Part of a small language model's weights: learned positions, tied embeddings.
Each number is 500 + 50 x the weight over its row's rms, rounded and kept within 0 to 999. Layers, rows and columns count from 0. Numbers have three digits each. The size before them is the row's rms in percent of the matrix's.

# layer 2 MLP up, 512x128, rms 0.282, rows 276-297, columns 0-63
097:487526490545472521526503484473435525563489463437519532537477536503456608523613500485482580580546450418449540469436516549458539526526570546502535497460533485529498493492563542437496537540454549
100:461524475499580486597462505485513496547499516604402391467489480476528483505475559473470552449574497477443550484599462568420470520529516391407569457517468404510492461446564420462454439514638402
139:568467477499525424499559410528423458506544560531388501599555513510511396502414498503488495456503530483520508498534531481513460527600475518523467530571536471482496453545508581545512438569385423
092:415444409411583502438483457449537554350485441459433559497546496406539545567472553549434503485536544532490406513499513452458507454513483469452458530471489548559469512492493570473415457542516551
109:457464450490526416505420538462521567481397532485447456506411461436540573585489500531570506386452465537528456435527538432548527398516545520442501456575475493393450442537519504554562453551550494
091:515522483597492580521535416505539392497464522528499427499518485569564501540544531571559491402413530508494447543439437440460501472528432309501558517487526462527507542462533513523493552507597483
098:412416462529487514467546474478452581524499484501447441483524504494553576429503520585427494589512585534499536515487527523480494523492511432622449494424466389448544490520491511447552527580486530
100:394489525483517511460536620466490465537577501519504430559577595475474434525486533526564590487561518452445497521504464464498543484510454392402491541493523504498494488518446445267450447494421499
107:523439489442560529455467601420488452531441450429506486476506374426566556419591489446487626535425462425498529483496478486501509450524468526508496519513428428559451464507495466493548448500391520
117:478489407411556519545387448507565456486394439552513483430419429496574416459482508434502530415474565541566489569450445555487521465540475461506482534509503549491490499523537478490523464514530464
085:589482509412495516456559537459625503583602537556514531475575509495416458589446506462465571450466567486470451585434492510594535525513436549479476540537459476476427464458514462557481627459565457
122:528530566386444578502460555537486457562490483520566545496515572408482487494429486566527523419419473462538461613431524536452473587524448426499484511481467502517438491452494525511469525480513455
106:539524509494519559475448512556550532467472504608471556482517471420514466510488455514566491530542523391494356487596479455560461477574646455545536593498474467447487412552562456476519557398467530
082:595511467472491500480534524561504493462452573479458459444490466539513536568512539447460507462525559546600553427608427550498451481501430536559566415453464465579515576438565451511541478470503423
091:481452569568542549576485496468452451502530417552426482566486488382563571571500489529436586570497482427551383452453478511529513430562505512525486504438556437447493432583463470484506534498563564
090:485528517483540611516484516575492487491522453600458498443580406482551452376413551508513512484433457475461398464510546428409496467547498507503413551427496518539474378516439503594528507523434497
100:558551494556583475425478540460403504425562518454564422472444530461439583513540446510500557487501452472496555523446479512477518516525558469512525478590525447492468493486568457415401482523536533
132:529532447505469487519474571621466401430543462390529470606561527439523476545396413519521450541518569491508535546505499441485571507533517499546427483490492537508388473546534348455492431495555409
094:481467508484499464553522503543480441442426426490526539520505548512489617562464531503466462575562458553427570443365555434498421548442623548504473459473538493543489501465489513497534487462517531
102:529588492424547488453443575529433525486509535591572552505483502518518524453564540425579566495456453464531499499488492495524505597432517432486489502437457435641470459446491549470582507582506504
077:476516424528524575583552581487587471526468537491483498477549524428527581533459491471519502534518435565409465491571466477510486423457546494341395472521567495469463477474380509455484452449571578
126:499519488484459530545515441454557567407449445412488450470520503554501516483457482509534405382431493563559541505450511490498454548480522513480482512472494583553438463539448526454532505437467486
# layer 2 MLP down (transposed), 512x128, rms 0.236, rows 276-296, columns 0-63
090:521447548527408510462450438549535493494487571514532559516491463543504504608489537578537379497426473467445475537473473396491536511450447544495541474476452387457484473509510547464513376539447514
101:439516531527452498473569424529563531530461555458500470563497623452545506529491529568484433596494443627542472446414503522498562543422392520508457450468526463517493481526526451600525538489488473
074:432538499514497566432480595493520497484481453499564483428466484532472617527608480493508537547442472511495481492465469510463542517407513490478536491424499561540504581488522439428512595434588579
108:510495515490441475598486408531491554441420531477465449526511512543512498495525401547500583501428564563460520431576473551570490496495427449514438478488501558462414501534422580506486459491490444
094:537592550505508534450609499530493469511566444460493549486537545519421484414510571443433532649493514491429568590480466559515465587493468460509515544533457478579521547559531464560445635439471527
115:503444473475491517541487485538568450470548473558500435471499462492587488496565499489458467558432537530467531590543417540428521488480557496444475449504492450523540608483445477526464527433558577
106:586495513470510467572485502520515493565487553495622516547444525607507432586567470468536498476540447477453443401499400499519493465520488545404593508488555605535520500531534463505389558460498516
102:526478438478428437512450525525513439559454579540499503586395359517528510525548453572530440502420497541496459577558599493494463525521592527552496435476496502503493527479558495525516575453607451
111:473450467575488519504502582552481429540544432539600498523402528520507460519483519622473511475497481545448455420469528565406458478302465508457452530455526536470432475467487551477461450573481420
101:549480553646442522475640614511476548538598545458535416615471587494515497451507430612484504474530494481466591470497525505556555570471503520484544541565584511543562577517486517498487547545434467
096:439409421503473443564522463492486449474475525524585448525504475505515545361556558504486461479442491510485515476554489530507482511512389461503573489457531469445623405545500471476390449454480500
066:474468437618589405463547447468525589413539525484459470514447479608544542542576502458467484560593540519444539385537514508571549504459548583570540502489552491487585562562518483522548547508470525
104:517489503556465407407508487505565519503414495509490511570531471516482456609441492468542505531508534511528542453529531604598466440507524479484519493551486530489481466514604591502419552551479560
098:587514436411517580496574557451409488421451509480465475512482523548441587537538504597475502518431539547565513432522442522477420502444568571453519551385478483565480552489550412509542455522518514
082:493513450525409514525543502448524567531412508468546544535446432612539427398484529511527499464503536515433570595531497562516501546428554422519559433530516561588465583398541489530494517537491401
109:438520461497563487484463378568517469453449497538486445463490482481515529571385548537522429510502389490476400494571535494511415577529470441455513544570440450588405461522526545587496582488438497
094:525455501507543520494509392421535518486427466458447574519496493527538448503506523488524496542379477543526419547451495409427483494390416580490544517467456493456480531560407545528535548535454548
077:438464509455482465426495417390418524512461498589430476398413458531474501473570534428454544409413395404523440454505452511491452478410479455434519478487516411473553484406433560474544548459409537
107:455383500576491387507568477538472558512486508461496607513405490445553553619500515508480456526482438435504526483437591403467460551439505497548524510474543490513521521448498498411475460471558521
083:480442520594480511565487457484565531547520509441545546542517519524516443549528493504387477535528573550498515472478484495471528454605521623506514491571550495395480473530553507504531513507453498
099:575541521510425430516527538568488451465400383515611516476402477457538433459464444490514511564589443484515518572394558501538446562457509473441469527504561402503479490444460560511593557491447562